From a checkpoint of a small transformer trained on Wikipedia: vocabulary 8192.
Each number is 500 + 40 x the weight over the matrix's rms, rounded and kept within 0 to 999. Layers, rows and columns count from 0. Numbers have three digits each.

# layer 4 MLP up, 256x96, rms 0.207, rows 150-213, columns 32-63
477478523526439484484434509539451517505470474462471480472531437400452486500524502489446476572537
528546560579522448507412534573481448476483450498528509520509526468457467486545509575474509478469
510523488529527521446543479504463479502431551511416567456493502447514486485502478534486484486467
441544498478564512561496459530462473534502477484521459572502507513452523504535494498534509505463
514498538455529536458491525507551441485512439330504495488481510496474511476477524494465482532504
434510450466535462488509457561502532513454491513446498552477467438442488464542517549520563475518
478469498464465387492500500486546547484582502541455542490493475521493513538451508462523476488443
503495501485467454491485511537430533429533531511504521431505517511492555535484461439423477511522
500522497515525494501501480575480525494528469515471503530397463524461520509552456505483491452555
495466541458499523474535559479504530509491471570509488524519462474510437568490487562539539521517
468480495551502530537486471476440524569486411460533438467507484549550472573525430433477625557541
517484447495531515541569487539513513512469508459533532531556503565531523504530512495527503451540
504613512559559556498476551555490456580452538457505461510499485459512526577452482523491482506442
520500519476505514599571523492548521492549484532486531509524466478536474529544465554490470515453
452510547520537522478533576504542518516530482473521541490480519463468515561478507507471550498518
577540499455444552481513484479554481508483441529447483445534454499512527553538480477564532480548
483484471515516445518581543442410495485560493532538530418471468519437462548505452507474513498469
519516455462578536483560498531510474470474568499455518508493483506469459496477496567487446488532
501434405608485495456470532530501407557553487460498579508543453450501508451491453515577541519451
475486498467523475490497621554486497456465497511505492493479494533468517508439480495587442561531
462473472540503459584426553471504569514567462513449487503493540521533507479472555536542496533565
501447529542515482520501471464551443447511536470504488467512520528516504515507518484567504471519
532496469477556477525497464455527473515426515470509510531500540556485522531541522534514500468532
499499510419513549458547546517499453494547501495377499447387502426521529498550510525494427539577
492486522506472543470511467524598505589511461510474549548491453516482464514468533499456513477470
503507563483484449438538512523497500474470519525455511474580495459498477518514494492477459470463
564471566595463503552519514448553484428576552544529424571498513483419501625530456578526490458449
472515503549459479567519412519497481404481514474505554418477530480520526513543520486524501512517
578495542460540492446532525515596510541458467505468532518434512476496516461449471572475426539541
507477507489495496452473544558511450470432476471429571465475501479564409499585603525570474434555
632455494575454597502545507502512497584593540554452451571466459516552530448459561616485504480486
529487502506482464464535510546490496496513463474498490530451503526457486526529510423515575470409
536552514569553472479546516523528564413440529471496524494450504561460486562535468468477521592471
486544459448525508450491529571510524556474528486455502438521462544532512493486450475464543499585
519477458486421466465491559455499485475461466454504533507525507494476486523452538434407477565453
416535527503528563460498578533529557459474465554515424559478447548524467495520460576468428479486
500535447493515532491521520487546455485519491479516492513477505510522551550513509505448540552503
416490542447427497506538506488485531491597497488535556471491582539450561526572519504523612437489
533485530451455434504489471568487515494465456509549497479563489461448444497475510423466541481528
470497413448516483479549502520549538481430493550472522499554535519490595534558530457444476486490
516525556505484477467541516551478548522481484490511516439504543497553454508519508541544483529534
476520486492450586587476486520514434508461499490477462451497514486552437497450472470556557483486
546478490489462493529509439487558521498537522529471495505543495508554507427493502519528475475409
452461484472509444474424494466524542533513525549494488560537558526528497509423485463512582495513
489515435525518512460528523476506486539542507534448481509408553548539495553431403455534597512454
489505474497489543453499446469459484499454460461431418475535453486432485535553570486508491522466
461533490419509439488486564496511534519427513501409450515507531494521472530520550502473432469508
541620437410494528529466535523545437449529533503529518474474512509507527487487493558473523513542
492563491510494484479474520477533440569542475536574513503521508455553548516557490510527543499450
466527453409524470470508528454513512481435439524490530471476470522555527461557511506476513495462
587548493535479474472529478507523495497509503480445452471525478540534428601483500473474465496504
512493484532490461538493453492557459538466555472434479547387442505463445520540514484472560429486
413488507538468550512531492481482465527418528494520521526557594514460415562516624469487373444494
481513480560505552555510457447507427519434432481532511545453437524494548513409451503481521488545
487458489480503531455504511545479511514473507530502477530559510426542446497566453445469426505496
435563570492464494520498518486465514561562526492525495500527477468436568487574495457493514508520
494472529502474488551513521481531560477518504471520539617494565485507524486575529480493503495462
488523548494502462420530479501470526468460511502550515536545521552502504477536515530496510450499
521552524474551490423528538502465562553557510512496523502432449485408497517468480484463567492528
562482534582528470513509557436483449509508519581489415529521438518524451499442471499440442496499
456577526526426477441484498497502457616545520534474475482540428449482505504511573514462502570522
473540519469474510504460487462435553482443459547502497462448493523502536514455504463507445544535
493448542485532521487516570507480514535524472505541447478509499483514451554510485494440491575528
475514499480434506498483463522376493585537512477563493495538526456537470548461533482487435461504
# layer 4 MLP down (transposed), 256x96, rms 0.228, rows 150-213, columns 32-63
406452597508502442490468544513473561467465522505496443435543571501489443457462476501531473488439
465576518482510527498467589492534591483474518448547505437528474486506573491516444512478510562496
557524454483467541544449441510461472469600562467485482491546509454466529507459482511518507476507
465502489525501431511499494525582515556523476462547533438501586512460463567477460449484534519457
515531545515457536515497510485508491477542494542451520435449495522503424544516519439394525490459
507515497475547522539529471521533516563523474514522440517498529511511536489507457481539564512462
469421528459491390543448496469494526524478526609426478457507493517542461536528438488523504389496
417479586502477470485527476435489500526538537473449488515522536448416491507463412524557555578437
525515464518547491534513500552542451531480461497494487496414483516488531486557512496550450452470
500470477529490449508500544530570517514525445559451518431485533494489489437515451501523487530461
486486424479525439484450503540513486488530544502395532511431524482483524452547566497476446418464
418520552475496489449464500486500464467545469512493470435502477508505487466488476550533448465417
539552518543477487524503554487430505542470498429511505494473556528493485475458504526492546379497
549509490515474526469568522534452513538486486524545465471522482609548486512550528530515474469440
527506503482474441487519492510440473466460544474508472433451469473492500496539517513445460482553
515523581542396470432472539460527474489556502489431431506485431511484476491465513505554519456532
469593572438512480455472515543475540412491504549511520471525527522484511448540494484472518539585
486539529457524439498506485427471452511518487519518496465465410496521491490523419444475453516528
520584502420533503476516522460529561466511522474473404480464524473509488520567481540571489517436
472446397464413485433476509477525547471485567529539493527512497484476543459549502513501515435523
493459492516493498468546474498532512492490590502506565522542545497481411513507486540458489472564
478478495490504494528500562458514533558514504493489524480479572525438581527519524543508458414521
530515495461502496520480467483533462475504574505527528563496534572500532537491553512543508431486
519613464461435496489506496514486519537503468503469554455559493519487473589473431474534433421513
437495560487474466485506501587490543528555488462469503554507536497455441433462552562540525545523
422413541522534488503580423522470523441544544522460528591472480485509482489497538481498454482478
466431517466492518453495567585477467523486486609492458489562608447429435441501442446521496537483
535458444554510513527574471476477528482468460487485462486497502567542564581476479443519489462501
524563506462421478480518486514521527526572467513485535487477504582558508469499461495582470468525
487542496518502483532466482473518587488537508551507524527585490593519501510462436465553515570575
453459497429543473467480448533530543477490436560489552369579556550498468517526453409535478529482
495498527580514488540579529478514571449511387506450534491508507478548456505450556547506445505511
526484490462503557506497496509409478420429512507509469478447499538490527530519466475457478511471
517457442516444494452521488481580376530488570519456526532500521557531511448495481472485547441520
517484480453508485446529492485517504571485453524528443472472539519496477478460441523480553539449
516480567490553498508464522513505423571526514517519455504487430586510445510504470554454514622498
431508572492521453543403471460470490429499446457525532536477506536480515507442428550544506458563
499546486467525534519453487527466577497541482490589469429472541466472472486475448586537531431567
565558549457509564457469413496457497526411473538472441465529501535527541523498554453484519504472
430525493496473510483527490498549475544405549545494493470482508572500495526484485500511570552508
511496580454541490484518501537557526444511477564580542450470489555450526482515455536451450506502
548585523492495490439474462482548551494530538478427524595504494484511542505547525509473524502552
511455451497505485532489480481480520492464509458526476539448523479460509519451499536500550465546
537549589547459524472432505491539539492544442567539440411441529532534468463561501424583548479511
446466469537498471511462529496489601503504462485525455576558495478448491457481506537479479426515
472478540489531507510487556516441416508459473423458530422524489516465531504546497515543530475558
473495522579546581540501481558487501449553451481489529436464446458493440534582469532430443528474
444494533476467528462537490531485467460559528528553525462441486467437476512541443510536450488545
495498486453458557493546510515475441521555543528465467525541453533527484500537536557525516540467
516521583509474493470498460554519450425497543490548487500469455511431467469527546451462429522456
488512554554543483490550512518444517457519489518519475488528460505556503520550508486527539518482
551459618564520555455505477518503510496525434473432507479546499472493486506438422536511521537451
491516541520489488482415509450515572534509467453481537503442526491496553457480464466458558512592
503453462522467450554431510479444511452493519496448489525492554563518487577516412480472542500482
478562469567556486471516549401527465494542499518555535539496440494497466507518544498397582521501
515515463540604435492560564463421469433530525465495511508506535507493524479465501466495469450493
516540439513584470514507475502495516542462490548566498424571497470537478550504517574475482443494
531499384531517535462489477485516500442437438565585451527472517476430556556471558480389524470458
530545420496441422526553544497494514545523463474414574461500503523502500462498498532506505443499
556486477487535508472451517498560479484489493509480438497584485510566473478439493561440454475491
473556514518488451523526470441419502467478445507477499440498452446499526578522451507508485494419
493583455539474476541474515602495490495545563434503465499488528511527500478495502534472456513483
472519512474523496528541482531531534478524488463525496488432449492506513481513546495409508490487
573487528470498610498482549512471498549478467513525504512537516580504463466475497480434425499521
# layer 4 MLP gate, 256x96, rms 0.211, rows 151-214, columns 32-63
415540499485505573548479447504465422477508459448508501560526465446511450548504477477505531506458
480487475497489466473575508500502541485411498543464563483518538445513493457525562500494490492524
541498515518486527438561524510452511456480480498481512464480452479528516452447554559588440486516
533482454522532493485490481529550506512440458502488490563512461558457537500575503479550461472439
511561527476516493487468541543491541571452460457515549474480546472513494521521480582459482485516
478416465468474323506502509495549480481554515512490484455448445495506487546510499481524528427486
495447554584501581499478452537553517528496442437504532487478477507509455496561590446513428394465
528512562480493527490578490557499536491552471494492471557428520483438461464520498514498539475548
525538468548531452521463502477458467409408529479518502534475478504559510487501464480463476548478
498510470483485563445516507534489588461570553439469494524530515540468488519542536531439473495481
465504538470555497488514474504572457492539487447519547471524514445488502487518509523457507534538
474508472461603469587532435516527496467540505470540503572553504483492569463512496553550449473553
525488522477549490494559502549550477490565476496455497498477474503539444510502430541494503537494
534437434491450463487531454476493544544475471495537593548553532536549530496524444468538515493525
458461479465536433527508538496473575516473471463533506475479499507544502477436495571465573552418
468493532520476503535468499483497523514514541466490525440503546466462406504554438502452495466486
506501548534504521545517558502524535452506409540530461545506558548422491490423488539514567476476
586549529540529414594528569513491503500448443478489487527479484525496510575490471482433578550527
598457466529532460449464576542494442475497552471567504506510449480490487520478492527545524521537
482565492559519483492557520514552467487426429439484539485460487458483517476479489467484587530551
459485489470434501529484487536499511477487548478498536521397533507461504470591497558550540421539
469469474494458508567469514524500486561550472578559439511500492489553535517500394455557541526495
620562571477468495485439522462491479477485519421456473513502517511546448458471508555415482487427
482482482469490483576459512548467492433555491557582526496483451498520487435542495487558564534515
492480529506478570514506481491565527507536450415549562545448538530478521415499519563489532461502
457545572447474501494461547533545509496555536565441497551455547451515485535536466611540508474469
559535506483421508497464473523430549534519481504472397514488471534485486488508532561445502574568
493525534511466528437562442580500569558474473556489579517457475547479512505467533486545523493554
496484502551503507583548472498462543446572532541516469517488494548455473504497498503429530560501
520501453507478497504419528489392478475542493444519484507506527474417484510534483440508491581502
496468469521495551497496543503546508564497486499502521476466490515553506490377484553465425515516
433560538498527534526541453469528485561486492510472560470463461528436476523532560456549439565501
460495468437459493480496495539463477520449488449491450460513515580500505546497424486498536499558
456452459504506449539440406509482476462479532446536437496477490477440530545481550462563510505513
486487482435576603443474557492463466507546479646576483531514476528537458571555394558593473499553
465456495468510475521427448459513447455489464527486537521502557581509552512514429481569509354571
495502627444500475492472452434498497480508476463493467487506570425469473472457557561449595482509
468474522446633523474421473463484396498521501493569510503514542527530538454501560448544529450498
566508464454490479535484507558409506583584513423538468487464483479506550502490524501525516480504
487518440479559540494560448494545534461555533519548547508482472494461507504454496482494536485496
516465504484574456501536468500475572598465498534505534553396466500444535515569543504433463521497
485486528565489518499496557544465458532516533502455519433504610461501427519536510511478553490416
468501594496517496435571488484561482486527437533562598571562485498535520531508485519534475427522
498475406475532568513555495516496495527565478443458488558449487528527491515548529524529498485485
528522538439432434549493459509481539454477487500491480519450508500559526419538506500543493479503
551490517556454503458553591564479455467395487501493492561510456509540510458439464580496469560562
496439517525500469438460538492347492560523506480517442544473512474543481526533483520536423533501
457425585453447569485469554503503495502508509476516566485528470562559480567514547515475496470466
536492476538494494443510540528484489539473471501552504463494501466493513558480509488572562516508
504554476509534507532511519516488486507562518593627504548487436634500562452516450487542491507464
544439492504503509506583526492458466532511505528502518483486488554477551504468383509533422508481
511446489529517487543438535514455458463460529468547512523473465533507531510490418557504514597539
459507585575547584528514512436501474532511448582553478529530434490485450620543549446534498468472
447546489542493511448524528483536475464489595540446493611503392453538438509483446497459417496507
499502544499515538532570516547506490539601468425469505492475491516498407491485572563413508418554
431508466477504484515512461540493530492514418436483538532443510518578469567517503434512525507542
475524493500508469441523392513475502473548537447534569543539546501499483459533549554522539492443
519496463472473579498525499469503442495517465432499388547454544577406463526530507570537480497488
534439577554465487510495544480486484524500479523541449542514446473488503500417444540484498505435
549427468551561491507521565565583580457501544480519529532535528563518473467526505457475505526506
508470502566497495513477508442500526527535532511444473495537483444485490533511502455469442465442
533449455478467451458545501519478499490465513518455500503504504534413502523464537476532477472502
529494468497511509493504521464562445458485506469462518476448522568407492541505489503486485497496
422476529469443505567496510485490477452516537523587485492497474510495571494440472513500518501489